config.toml
n_head = 3
vocab_size = 4371
norm = "rmsnorm"
qk_norm = true
attn_scale = 0.219
tie_embeddings = false
init_std_qkv = 0.0706
init_std_down = 0.0
optimizer = "muon_variant"
lr_mult_o = 0.915
warmup_steps = 0
batch_tokens = [8192, 16384, 32768]
seq_len = 1024
doc_mask = true
dataset = "wikipedia_en"
Each number is 128 + 32 x the weight over its row's rms, rounded and kept within 0 to 255. Layers, rows and columns count from 0. The size above them is the row's rms in percent of the matrix's.

# layer 7 attention query, 96x64, rms 0.306, rows 0-31, columns 32-63
size [ 45  49  79  97 113 101 124  93 108 118 101 107  93 100 129 112 107  96 105  89  90 114  91 111 103 112 103 105 100  97 110 117]
[[141 102  82 115 117 118 201 191  97 161 106 114 128 143 104 152 107 150  83 134 130  69 120 138 106 175 102 129 119 110 173  98]
 [108  90 153 152 155 115 139  63 137  90 117  76 128 138 130  70 110 130 147 163  70 114 115 145 127 133 127 157 155  95  64 172]
 [119 106 145 159 123 143 138 118 123 169 137 170 135 126 155 178  43 115 126  99 148 135 106 137 120 115 133 152 159 128 123 220]
 [165 125  96 123 164 172 135 129 114 151 106 144 129 127 133  83  94  87 123 131 140 168  97 140  98 142 122 158 149  85  89 226]
 [157 139 102 141 154 164  95 157 118 155  79 171 110 124 112 108  74  95 115 125 158 120 110 152  99 150  99 142 125 109 111 214]
 [125 119 148 119 120 136 153 117 149 115 125  71 137 110 111 137 195 150 113  94 140 166 139 128 135 131 173 102 105 117 174  44]
 [153 126  75 123 104 150 101 146 127 122  84 171 170 138  88  78 101  94 147 130 126 150 166 167 113 124 106 157 139 137  86 228]
 [114 140  92 197 156 148 119 155 137 154  87 124 181 144 156 131  49 123 105  69 106 152 120 159 140 116 134 163 141 123 202 124]
 [145 135 158 159 166 161  94 158 164 176 136 152 116 103 143 173 108 151 103  96 138 113  87 102  84 148 127 128  98 129 169 114]
 [116 125 197 112 144 110 149  59 144 101 154 101 101 116 150 158 205 121 126 114 119 147 112  96 125 112 169 113  93 134 100  41]
 [143  84  84 110  80 116  85 151 104 111 158 122 178 154 154 111 113 107 151 142 125 152 155 170 146 127  56 118 134 115 146 159]
 [136 148  98 135 127 138  81 141 160 138 129 138 220  78 139 102 142 110 141  97 176 155 167 141 166 119 177 103  90 120 144 195]
 [ 72 129  70 157 131 131 167 143  99 166 138 141 165 107 132  96 143 112 144 137 122 138 109 129 174 122 154  92 149 153 179 111]
 [104 170 117 146 133 134 115 125  80 149  95 119 167 116 160 146 126 177 166 145 140 118 114 156 186 111 153 136 173 162 136 116]
 [191 102 124 119 137 135 121 141 164 189 136 112 144 169 150 122  86 113  81 116 167 115 172 184 118 141 122 168 152  95 192 170]
 [122 130  81 151 114 119 185 112  67 171  80 141  51 133  90 144 165  86 115 130  90 162  88 104 144 151 118  80 146 137 156  73]
 [124 156  97 156  84 128 131 174  66 131  81 134 170 112 153 106 164 133 160 136 111 126 146 136 175 108 156  88 158 169 128 131]
 [192 127 191 151 108 141  92 122 114  75 128 171 147 145 115 165 115 176 154 188 137  75 157 120 162 132 139 150 118 135 103 136]
 [ 95 167 120 117 111 118 161 138  90  67  93  69 148 128  90  87  94 177 134  67 127 152 157 165 167  88 143 125 149 149 115 104]
 [146 158  92 154  96 172 161 160 109 111  65 145  72 119  96  89  96 144  97 157 114 145 205 124 127 135 146  93 170 104  71 148]
 [199 119 110 124 157  93  93 144 172 136 146  53 121 121 141 140 154  92  71  86 138 104 133 163 123 129 110 143  79 126 160 131]
 [105 129 163 160 163 120 106 107 126 107 146  92 117  92 115 110 156 174 139 112 147 167 106 103 120 142 100 121 124 127  78 113]
 [120 132  98 188 133 101 149 121 126  80 119 153 185 135 135 119 145 105 185 120 113 141 117 173 114 112 134 150  97 113  48 158]
 [141 134 112 151 127 156 119 121 101 187  98  95 160 120 200 147  40 111 114  96 167 112 161 127 150 151 123  99 205 125 125 177]
 [121 152  93  91 110 135 165 121 136  95  89  98 112 138  63 154 159 143 123 135  97 157 159 191 136 160 109 105 179 149  85 150]
 [ 82 159 101 105 131 137 156  82 118 121  88  77 110 119  87  97 177 100 141 154  91  91 132 119 146 139 152 111 126 165 125  22]
 [ 99 104 117 121 179  77 131 139 150 143 157 123 116 172  59 137 114  77 112 112 159 108 129 117 107 144  88 113  75  83 188 118]
 [152 138 177 130  79 148 108 124 191  95 107 149 140  81  99 123 162 162 139 142 151 117 122  97 128 162 139  96 113 116  77 140]
 [115 140  65 134  94 128 101 121 168  60 117 156 139 104  90 152 164 128 115 123 118 221 100 158 139 116 120 107  92 191 124 116]
 [ 41 148 148  70 107  98 171  98 131 111 153 139  53 112 140 158 101 158 105 133 141 115 133 110 174 164 121 132 119 166  73 138]
 [148 139 171  81  91  95 126 138  73 107 110 109 124  94 174 131 102 119  98 144  58 143 135 153 120 138 117  82 118 136 170 121]
 [122 123 111 204  77 116 194 103 110 184 100 158 152 128  69 142 110 163 121 130 104 164 132 139 152  87  98 118 159 123 137 153]]
# layer 7 attention key, 96x64, rms 0.297, rows 0-31, columns 32-63
size [ 64  90  56  55  69  73  87  76 100  80 115 114  92  94  98 100 117 103 113 104 101  78  98  96 127 112 102 107 107 108  92 110]
[[126 156 116 143  95 126 111  70 242  89 112 146 137 166 142 119 181 135 153 158 102 119 179  81 113 120 126  80 121 140  92 116]
 [143 107 113 140 150 131 136 168  51 210 118 152 132 106 112 132 137 116  78 116 149  91  81 142 105 137  72 174 117 124 113 169]
 [ 61  90 133 141 105 143 165 162 141 131 108 196 126 103  64 153 184 129  91 186 133  91 154 104 116 158 134 155  79 150  84 127]
 [ 96 201 149 157 129 133 135 145 142 115  83 142 124 162 202 136 149 143 117 135 103 185 107 154 156 114 211 131 188 127 155 116]
 [178 190 129 118 119 124  69  93  98 114 146  89 129  78 187 117 132 146 123 113 168 175 112 170 133 144 163  98 139  89 189 117]
 [102  94  93 103  71 106  86 113  96 153 166 153 200 120 151 127  81 184 105 134 107 114 127 138  47 120 158  95  69 145 106 128]
 [140 173 118 112 140 114  69 129 167 130 129 100  99 112 160 112 151 181 158 124 129 210 129 183 135 185 132 131 120 116 223 116]
 [ 77 117 111  96 112 147 121 153 152 100 147 199 139  83 147 135  97 126 132 174  95  99 168 163 107 110 172 120 100 127  98 153]
 [ 96 114 116 133 129 183 178 137 144 141 133 164 139 106 141 127  91 126 123 194  84  74 140 127 133 124 150 131 164 109  74 169]
 [ 91  89 138 107 139 115 199 116  98 168 113 133  95 146 104  82  96 179 155 166 133  92 111  92 118 133  61  95 160 113 156 116]
 [240 120 138 143 176 123 110  97 101 146  85 159 149  91 146 137 162  89  99 109 144 208 191 131  96 159 165 125  91 128 122  88]
 [ 93 127 125 122 151 176 124 138 199 184  94 174 125 114 126 104 125 169 143 163 102 145 171 133 106 106 181 137  80 159 129 163]
 [137  98 154  83  77 121 157 100 100 181 137 158 133 140 106  97 148 171 154 146 124  74 177 166 140 132  84 160 180 136 128 216]
 [158 172 151 128 129 168  77 132 123 121 107 145 136 158  76 148 153 151 136 103 135 146 121 144  93 152 139 108 108 144 139 160]
 [121 152 108 112  45  90 140 100  99 127 125 105 152 181 139 104 100  94 133 119  85 116 160 140 105 114 116 130 166 155 155  83]
 [180 117 155 132 133 171 149  90 133  97 178 140 130 146 122 154 100  58 125 132 161  72 122 133 108 138  95  66 115 131  83  90]
 [ 72 118 126 107 100 124 127 110 204 141 114 136  90 128 109 142 177 153 165 136 124 157 179 126 163 173 102 149 108 154  78 191]
 [142 143 184 152 171 141  78 157 161  95 132 178 137  98 173 161 123 136  94 115 138 169  92  89 119 123 162  98  95  76 130  98]
 [ 92 138  86  92  99  64 145 118 196  64 173 150 134 168 152 145 187 141 158 131  65 140 177 155 165 121 151 158  89 141 109 119]
 [114 159 108 140 146  99 119 159 121 155 123 141 101 171  86 166  68 104 101  60 137  91  92 155 123 154 125 138 150 154 110 197]
 [207 180 129 191 165 160  98 174 153 136 108 159 111  66 110 124  81  91 112 125 143 145 118 109 109  96 145 145  68 136 165 129]
 [ 95 131 142 140 111 120 124 144  83 100 156  65 176 126 188  88 124 147 128  95 133 148 162 147 161 111 130  91 137 159 133 135]
 [ 96 158 109  98 175  99  98 130 140 124 139 109  71 147 101 131 180 134 156 104 117 130  81 104 187  95  79 118 193 183 107 142]
 [106 108 110 117 107 123 204 143 113  85 132 110 175 178  89 165  44 129 129 119 100 134 163 103 186  99 107 144 123 124  81 163]
 [ 75  80 132 114 101 122 155 133  98  99 170 117 113 114  89 149 128 205 161 155  92 127 112 134 202 121 105 142 165 121 159  75]
 [117  62 173 106  88  96 114 115 129 104 197  98 155 141 126 103 132 195 180 132 146  62 168 130 129  90 136 136 158 150 148 133]
 [161  99 136 150 143 128 132 123  85 160 158 119 156  92  69 103 199 115  92 162 117 161 150  56  74 144 124 125  98 174 155  43]
 [105 125 176 121  77 108  99 137  98 132 131 162 162 106 155 116 134 155 164 126 138  90 122 127 134 164 109 116 146 189 141 101]
 [125 154 162 135 116 137 109 110  89 201  99  75  81  71 150 146 169 180 109  97 145 150 170 194 102 133 137  60 140  79 126 193]
 [ 74 134 133 110  67 131 164 131 130  93 178  96 133 144 130 110 161 187 114  80 123 122 156 108 126 122  87 115 158 192  98 127]
 [185 134 131 107 131 154 132 121 146 157 149 191 187 103 112 123 167  90 151  99  79 138 105  94 110 189 141 159 115 178 102 162]
 [ 69 101 209 114 144  96  83 123  87 113 123 130  68 135 169 120 162 150 110 137 151  72 138 112  88  80  90 123 153 124 119 150]]
# layer 7 attention value, 96x64, rms 0.444, rows 0-14, columns 32-63
size [103  89 123 106  94 100 113  95 100 105 112 104 102  96  94]
[[156 161 115 131 162 126 131 143 183 117 147 122 114 139 169 111 159 158 144  67 141 126 150 123 134  97  85  76 115 123 131  89]
 [139 159 123 145 133 115 198 129 180 171 215 135 113  87 143  91 156 113 127 173 120 143  84 151 125 139 163 144 159 141 175  65]
 [160 130 103 138 123 133 122 129 179 196 165 127 131 104 144 161  92 115 111 149  60 149 120  96 102 122 118 139 138 158 151 128]
 [140  78 132 180 133 141 162 145  96 143 126  98 112 194  92 179 117 143 111  82  57  84  91 157 161 129 144 158 152 118 114 181]
 [151 176  88 130 135 123 128  91 130 108 104 125 123  99 116 139 211  69 153 105  57 103 137 147 105 186 162 150 120 108 145 104]
 [121 128 129 168 176 145 102 169 154 166  61 147 108 138 107  88 170 148 112 126 189 110  81 121  88 118 119 144 118  64 108 155]
 [149 105 143 114  96 123  91 132 110 183 131 139 152  88 147  87 139  69 125 134 126  73 137 141 127 111 156 139  43 148 108 133]
 [140 149 141 153 147 142 146 110 101 155 118 195  58 186 155 120 144 116 147 113  72 156 154 139 129  94 128 165  82 113 132 119]
 [ 96 114 125  94 129  98 195 130 129  92 170 124 144 124 196 119 157 137 120 156 151 184 129 156 116 112 143 126 182  82  79  86]
 [ 69 159 179  82 164 105  95 111 149  50 152 154  89  79 115 121 168 160 161 157 114  75 129  91 144 110 141  89 126 130  94 158]
 [114 124 122 123 157 131 138 110 129 116  51 158 108 130 140 125 200 159  88 156 120 149  84 102 150 138 122  90 118  85  94  44]
 [168 106 150 145 155 124 111 155 129 124 134 104 138 152 121 153  82 138 187 114  95 137  87  68 165 183 118 157 125  84  75 136]
 [144 148 161 139  83 154 118 106  82 104 128 138 116 130  95 171  90 105 111 150 102 117 103 117 121  89 106  88  93 100  76 129]
 [155 167  87 103 156 159 138 130 102 149 137 123 118  60 167 161  88 117 104 184 145 133 141 141 125  97 211 129 110 104  86  91]
 [148 181  93 132 121 169 156 135 106 121 108 157 158  98 143  70 197 146 136 144 105 130 145 146  49 126 126 139 130 115 106 155]]
# layer 7 attention output (transposed), 96x64, rms 0.304, rows 0-13, columns 32-63
size [103  86 133 108  99  94 106 104  96  93 109  98 105 111]
[[197 113  54 118  91 128 128 165 106 112 136 124 185 152 157 118 131  93 115 166 133 104 142 149 127 113 129 133 224 144 115 100]
 [182 125  90 122 153 191 198 118 113 180 132 110 128 111 128 144 123 115 147  87 193 158 106 101  97 118 169 121 152 171 120  98]
 [149 112  99 120 133 153  88 105 147 115 166 125 132  95 148 107 190 138 126 112 116 136 110  95 178 103 126 104 164 132 106 233]
 [185  75 177 145 142 115 101 108 140 131  93 146 121 125 152 135 141 153 102 154 131 123 128 123  93 125 162 173 126 133 189 145]
 [ 59 124 103 147 163 108 118  79 119 123 149  84  54 110 120 162 161 101 167 121 112 163  73 141 186 143 104 153  46 162 127 116]
 [155 134 170 139 147 129 142 133 144 148 142 187  86 104 119 106  90 175 140 123 145 101  83  94  82 138 170 116 179  97 160  82]
 [162  70 129 164 168 125 134 101 125 126  76 163 149 112 178 123 148 137 111 108 110 141 102 113 165  99 182 170 125 115 133 180]
 [100 144 144 135 148 122 131 104 131  91 110 133 119 134 101  99 138 128 177 131  92  89 133  85 120 145 161 129 155 141  82 125]
 [164 144 143 103 141 114 129 135 116 211 126  93 190 133 124  82 120 124  94 121 151 158 148 159  77 139 123  97 125 159 113  36]
 [118 110 118 120 146 141 125 122 116  96 157  88 128  94 112 114  86  76 180 192  87 116 126 201 102  78 122 107  90 151 151 143]
 [113  78 100  99 131 120 149 111 152 155 101  75 196 159  86 108 121  93  71 107  50 100 107 123 155 202 126 119 116 120 127 108]
 [104 102 181 141 169 108 120 131 113 118  87 108  31 115 161 143 100  88 134 174 140 136  75  55 142 150 133 122 135  94 107 140]
 [148 119 157 125 170 153  96 129 119  85 151 127  88 147  82 165  65  81 146 103 120 173 134 128 186 115  88 153 168 107 127 194]
 [116 139 131  75 199 159 128 103 133 128  92  97 176  79 134 159 110  99 140 178  90  75 180 128 139 109 200 144  80 139  85 116]]